config.toml
n_head = 2
head_dim = 32
activation = "swiglu"
norm = "rmsnorm"
rope_fraction = 0.5
attn_scale = 0.264
bias = "none"
parallel_block = false
init_std_qkv = 0.0656
init_std_o = 0.0
beta1 = 0.9
lr_head = 0.018
final_lr_fraction = 0.1
steps = 7062
dataset = "wikipedia_en"
Each number is 128 + 32 x the weight over its row's rms, rounded and kept within 0 to 255. Layers, rows and columns count from 0. Numbers have three digits each. The size before them is the row's rms in percent of the matrix's.

# layer 7 attention query, 64x64, rms 0.159, rows 0-31, columns 0-63
008:138054068131094249186130154140145135130092167110129121176141102141088128105102148152168136107132078146116140148118123125147080185117149147132161116115155094139141078123160089152123112112102179
032:161192150100143061093180128182100104131148069166181154083144160111167129113106118104106093168146167097125138116100081157098155126108135104144143123128152143136192139176138119074124197171132114
031:127103081170084218144114131082144114180124141066104074133136110131140112180122111148157136071172073162133106145132149143084072123108120144060155163124098090119115134102105090176119104111104123
043:119103122076119124143044145203154125111171142141120174131113077130132170096122136094068098111084146111089147120156130160162189170124133088163126067127072112159122145201144119104158107126129123
063:116132090145087076078113176164178108168129133132176087112122116074119179140100111061116157117135113154109138086120119179152166162154103173153103144148127115098130156176161113194100195157146098
101:111134165123127148158083141138123148079121169139124069159148165138127094130111130115106196179145130129156123129105127120130147100074172070098087108088206124131078116128102154108119062100081207
102:158105100100111061137187144120139110111114137135128083174134125086141137166186164106101112098113137156072160102120058173150137126136184161176039163158140088117153120159108158112122090151160122
113:087144123163081127106177156159155110054115129115139160183129168209122127097181127123203186131144123107150111128171080146110120095155178177118090117141141142073122144114138147147132148068125130
012:131119169123050179121121157161144102163169109169143125112199101174160155141077071166195124088127088131098165170097143167151124113126106130173182167137103131164119089150114144097107100119101124
028:162181194105119109094124113163096114150138055146115134137133184126176156148115096123160085124188116125120162112083096149075098125125132127113176139104153084152167134153143115042126175179127089
051:094055137155116221203089157116155154139148148093102142146140087134095148134122147141134160083124097155132116151169164105159154105115141124113109094154083147140080096078137134156156044090112131
054:132170130086158064093138081113115151082075095188145141133112143133103076104137143107120111177124138119130180132068122126117069159130105109123164135096143103146201122141143125101069204181133149
109:140091178114127112145113096050066055130149132095110108119135124142111082150100138200155149108179159139149114160169156111144125089118199157108151130106119092125064113103120103160108105190140156
121:159151088088103115118155112112099080151083127128099176098063112145123164110219108160141128101171120134144131151124118159136174171163163177158117141129143113130045153196115166095121162145095115
105:143056126119138117135129148125110153116116127122074088109169090177096099163205135148105165135123110159210123147097164106069132112117148098163125132071199140107108091130088171098166141159111100
111:124124115079179109119162105130133154122128073107116163153104154135105153102167163193139079128128104086193159071117148162143146093163010151114167102116126143142173119122109151113103115133112174
112:135097156059082162109075087139100138118104096200087105080142147094183137059083124097132136113134110109109108123189096084089106168159100144084113145144146103133093115075137160102112116139116168
117:103089186115141112088179137112148115070119116089108089098196110189136122082177174132100122140120117075150157133154130145088080132141152136116114149117098129151183075116115146173142194120164072
106:154150116185152150110175146047139184111088103140113085182160180112154186148119112120137116073142126108114116149136077145139153074145106072193093111152117134116193103118100172130137139108105134
122:147117175098172098128096128139134128044164126139126096189095128125120185139184106114128140150117137121092125099067098086106170131088152139123139067097215126128086126114174105139063142145110147
115:142105111119133136133100109105094101132088128153157150135119099145123140131141149168165136085120165083136072158189102093153079107135167084139158113083095065086182087169113178047147115167137080
113:102111113125110124089054147214119178120124144090114178122141107147121135125113148095135156171136138098158129080091171143150118149108139122088171105102144168148173145196133192068142165070142099
107:167095160138116088091149133150116097197130088133107121153092083172160110139188115152099075146107155091105151152098144143068128139106152110092161128160118188109132191138160059137112197103151136
117:121145110155138097098107101055108125094158180128158119121117109103104172211108130120153125120123141071125118127112174112167150113090187145150155078130088084172100102118160127155127159119196051
119:100096180137106182110152140112120086182117154062123095159116101098145148140124125105106154123181134134118052099115097123141168144114094168138165132076102160124171126204120141180086175109075144
128:178133100158083115090110133174139148162090107125102131156062120086129133174103185161166150090138138133127103122149140124103146111104114050156137122163228129148159111125129108161142165208133099
124:147138109120127115164145105139082081049144125145129086194141091123137132187174112130187097136101130137193091067171142102141111145166081170115160150143090156134121138133177161086178141119122170
110:095187106137122134179131130178133093139138146147183150143099046138126102097187125154087117118091115146106112134153137122102060205110178070100099135137170093098139139119128092108136099111159186
114:104204143131103135135215075138150106107114143118123133104087167097128113158133135169076123148141130095170134088165157202171135138104108092154109152069171114145121073161127114172178089140106125
110:152116181087093103113156133171151136115133201194112093138135139155149131109107140144128145120083068123154158126192118122133104115125122193131149135080153128146090110137180070201142176153115068
118:140121112135080090095137125138117169213170157106154081094150127099123152196104138149093143072129083090156124107142175131135126143171124171073086169171145126084125134090180159155112123087141173
105:105155113148094204137179115117106114159127130108097104120116092157128144143184115135138154146147085165187102201122153081114157130153136089150120149141107139176084128091098156204161197099082140
# layer 7 attention key, 64x64, rms 0.161, rows 0-31, columns 0-63
007:212146151134137129100060043184129158129142070160144110113089147119149178117103142106151134136186103147122164088123134167085142115108130098103102122081051124134111101139118150115159143079139157
020:101128195198086134142146135114126107162120122135028125192095110114094170177120100148131159104135085159126116104133140106127041105134147157103145162132137134142082135100112155098140051141153129
023:084151116054134045092104122136136180095105116142165189107096101142122110095117116107131113144087167085097144126123112152146152157169140136212122076082171107116117110109170153138117194119144147
044:147070095136152119101083125057152104089120146087140160057114166100096102136190158093138094122106125135109160120119125122082098162088076179154097117105200145083145162170165144145151148106149136
092:173101096141125168179154135138160173093179151139122159061087142098179163114089144159127121131097138097099125137064080182079117183136150150167151116090144127094101115129117179142168145067141142
100:151134173145137134099119118207151112119131065169144042127118149161152065173105119109133091111124088125133105143108190127195142125123181138166143121151097145124140114142072143097093103131065168
116:149093108124164113087176093142176161158127074083128109140147122089135107112161169138151081148111096132080115120093110126131090159037108153140128142112105080127035105152162183097172141121152121
120:104135113109133170109082130159176062093135110100145123170104206107117106147098099176103176076130164102106118136126140126102043074180121131142065145105144147138107154119167147108154163098116084
035:194155109078176096067068072163122157133169091139191103105121154120184126092177130109126107123184121151095151091101109163088171136103133103117136119070078084141152141149123131129154160117130130
017:170094133109164129125094169126132138133165116101191080055093113140111129092174166136140077097101148169109128105174125135129191127094090125149069106105097058130136178182099144150163107105133158
035:121159150197132135146171106133140117141112176154047177170119168124159147145091125157098160118151148096158112115116132090130035136128154119071115156144120234141099128116104128103111101115120096
055:170108085067130097110116122147142190102155053087163149092094086132131142108135142080149112129084118135098150137121106178082188174146110137145161114087141046130134098177140145161129153123177144
080:065138142144122066084100162081120075175130116111095104170160134118107112107136136123149173114115158161175122126183161108178136152119053103066061102136119102140093096153137095128082142172143111
115:137118146100072114078124092080161136112118127043144142128122074091126140087132099180168089138105112155159158131097095095124101115140122137062054125163164102143122172198127140119154099117090091
109:137123191162136178110093130089144133106101142124122155139132106167107069172130115141094044117105050150107151087148184099126153120100155142118093111142123152088111168174105196127150130197112122
114:124199121090154176126064096153110166152097128177126093116153079134075125125164139190149129126136166104094150122094072150096172136117131197129140129145147128161205158085124156175145110103122108
109:115139082143082105110110122160109163088142087141089168125149092064130150115141132123136084161117125148110113149198135137139144080140190130050136182104135145127126063115118109121079147088044099
120:128151176128127134165113136178146118101087140114150183124183117166093126202146143127081125115143103088074103108147128133028145074129084128135113187135097102131077084121158159119096153170129109
110:110129090138117152174159154107154164110124153114117101121156149125121138139148131149145137134144165079069134147090160161128062100081136146171154146161096118117086180112174168131175124175008129
116:087127171127105128134127110131135129121100059145101078126118149083082098153137128120191122122113114103078124094104202075130105151181164163190086074085145119122146141151081066125099137085141155
119:123142047121162106132145118116101137155099123105128124141131141198128104085156107098128117084150105134068114095134124116152121071147167066056131136097135121167122160168219163171129091175111116
106:131146130131124160129150139165118127082135122123154147108057096191160116153065124129145173106107066082093120143083108110138194139153166144083107170124144211145188082159132173118132113152149153
115:183077151081145126096169138106150121084121152148175165147139136120109154174155139129140160159183120139075136123151167089080148145128081104095142193171111129141186165171084071129168133091141166
115:091154138130091097130127169098099134176137125114138137128098095170137149119130130026196137097164126059165142108085141108091087137130099138162086118083108106152088093129153087119136080182172163
124:126106104120093113172155091135130140131118159155125096090115164131161083124165130201160192126107148134066083079083133106092162147093101098062085102124050126130147098165109132150079143105152109
123:120153076109099148071151131070122089136110137153127140172147155098136119142123145084113145096106128115070149109113158129093143186134140111078188037126168155096132102109106133155179141194066128
122:136119107127167119134104088124129140190135089177144130190147110123136160120113118166145090194144147148117119108154142115093119128163177181131056131081123207172151103169172142164187115141158176
113:175112117113182121120190122169146078136096156135156160141175130099157113082105101117101095100181135149144084137118169086171130110176163081137155104120194133123114128136127142166131110063216142
119:149180125139121135135139066154218083154125151092125145114187127162148109176137115115113138095107178109197122144108107119122112166125126144149150087188141173153103106118095150167089039153124110
106:144175123126136100092080110130114147145127127112073169117150157150119124224130118109149130152061112151114143112165105118033117150177120139148137118104119074125101072182118097175091110071111124
125:132143119142165135101132212091163114131161157203060175117108086100154108178123137133168103108182157106128123151130134137146136178092095146051068153086138129108115113093135171147125116086146123
104:141117169137089108147104120116124129127112191139158155164115110076189134122116092164080096168156117126172144122091138129019143102177138099122083075113058090120124131108078141148162145159117111
# layer 7 attention value, 64x64, rms 0.158, rows 0-17, columns 0-63
097:122132132099123086134197143189143123121133139142120145128155098098074136150157144121175221141167117141095110170104144127083097091105123151108149207119129066171185152153137116107066120136135085
093:135116121131094107131062121130074124203093107125140117128107120148135060099129124132180139106147127107127125107128098173123174146211048171170116051129119106152079094155157137119155128133172138
095:135175165128142109083038107076145140193142066149091127175124161141070169168152137128086161168163111164146103180178131148144109140131126159102117197123098150133132133151117131118110140076144121
089:096137108116099111109097112147145143111140141125075114099144105161151138116160138042092104131128128133147114171121169143137024136119199105102167139149098070139210139118146141121132148115051098
104:143098114146172078130117061160140139071119133150095189106088112162102102176116127115122152094154122134074149065088114157166179115167128115172176110137170070163143099164165166150130141088127155
087:098113092108148119150198139157129153122108086121143134121053151137113173155116141132101121128113083123113117203097204115104140098155219132110099128142111136131157119160097086137107105182075186
089:112101162181122133158156123084107130156140082135125099133113131133165091129055112171154063150143112136154111091094165131170087093104209140138094115123079145105048128157050124135122125139126164
105:144121126124205094130145155110160123131152168169103160144106173125070084105105107113124059121128096132113146177149165162224088097148126108076189111160158124118095133128124159115148171177118147
093:142156157106130137112161126166172161114125088167140089128127136123100195118176171092125172086120180126040110194136109089103136174064128162128093129161131165155184109125113110134155084112161127
094:116162164108131149097108098091135095113121136126100144182066168131101085165151146092121153137102127149120147093166158141109163195071083117136161175091101151135132203137102059132136143136195171
109:127061132139138144142070162130071127156136129138144077140134178181140122142126110164114126118134141124117106063150156143114203148108148071153125172118096168110107142137165155107145139098221201
093:150093174125102080130142157171117133122126094105107087087141104109112078075102112146116072081099093139110114108154115107199190129155120100149122156154152120135123112158113149085123151056226109
087:140105157126147166142112164131141129176111112184091149124128159052105129148138124137115171091120156095155140181140168158206082154101088160165198117123185153087111158106091072142091132134131157
107:108113131155098115172118162126075106140119090182100179111119142146170075155072112134139033147173160129140175113144157162134148114165141124135160057166138119127078113133040142142135114153133123
117:118187113133137139118154178071116100114135222162125145131135134111140160154067112090107154128180133152167120133145169108137059130111175089054097171122092148114132174088164148131128088165140136
130:098168103143120107169119131141176116079152088180068151118135140156091164225126147077158160163186127114131125160114163111122074120127189126080088170143133156136177142099115143131093158126095127
102:095124141132140127126133155066119106160136096124091173114142189084111171115096123111145152214182120097134126185112173137114052106118108128146108175072113113103076129101114132100101104182128184
107:104198071148107135127142110116077082055105103096115073154127119156148133156100135058151135114154136129155129057132076094117100091120121101184134144126111130117107124161093110128119113141066052
# layer 7 attention output (transposed), 64x64, rms 0.156, rows 0-17, columns 0-63
140:107142120117127216141159192110140113163124166140076131182102122144105158121111100102108107113138093188109154080150162126173101122126122113115167089157206093138115141119101155095147098219148131
129:130083154133098188139115145184112150172102096155118123073132113138124093145162156115101100143116027115074080113118135165120130146138154071147071123149078156119101115154080085096152115117145187
131:155156082175178219127123129160136134161143118109134156108145116062151129203130130131114111062134179142125099146061092154098166128103156108115141064111103174122159118134067117132119141121125088
144:110109188157128128138156160123130081203150074063130090103126073107071134101131093125162129164087150132181142120091167124143104143137132183171085054128101130181138152154149146121173126145123118
133:148139121138143117112110078125135135167145125183067117169129064090086164153104041182110161153171147200116127120158099160096139102188118089163094158142084119155138144137163130149146136078139117
128:198133114107094158166208125081110128210148115142161121158117146122120134139099185122130072137124121135197145106166126199145129129152121197174163172114105122153120094121102126167088137122136120
133:085145157125080145156146084136142197178130104156109177097140132155140182135191141156146128141117181104092177175194129149074086100114079148125134146152110130116158113090135081100092148176105100
133:137187176113139146119169110117101109105138128121060173140142132191141125170136088065105117085144128080134098101081151103102167172176037160202128131121099135130108131131128120169110137127143165
130:140159151049068103094084110142131064162088186158116138111189120173111121106108135158090095111103143161141136168117156122085186126143187112170113097147094148119120097106122148109127176173160099
113:115157109187132139188124096171181107121074110162096081105145087146120111139156093128167147109101110127126099095157149150142146140128136159084133159078099113138127107099078252149080135144144146
137:149141087086155168140128096144157131118133069131125135087129127129138132121101142146128132129142128082114150148103135175092148139079144138185130132174172099140034113107156179146206109147025124
128:178097115130120148129120133124171150071046116096144183140078133105169190140112146211124133137100108133138094120156117133149155093178117158164147113152077134125168145090116141150221138145150131
133:067108135151135157118144146069156139114098180135116131121108129142124126136178159155111151123150120131192139169148117148127073158156141108154176088060105120164045096192159155126152199114088111
135:095092102128124154136071179102149115148139132151167133133105126169145185125154070154163138103125142114083155117121089122055166116171123213162057153088123113129109115198122140152109085115153158
127:130151206104114149137122109106187126074155132072190079148160148149179124134122127096129169168126140191114137096124101154135155083111086106134138087167067120140051097142098119122080108121143107
133:108113118173145088148142145123111079130131136150130189103117066120129128108121142127108131124118129145174148183176080084166163197105092093167152171191115112089072161140050110105110089133149096
136:103122125092117159127129067119099151169054137119134153103134112123143141098122156125141197142129160171205149098095135147136149154178088086095094096130204167126141126135081106214121098119141149
132:139083110111162115140091122149177097141130163094199133135180101078133151153157121105075116143168087140155135118167237121091124163134050138145116156119133142120125173124148074108102165144106129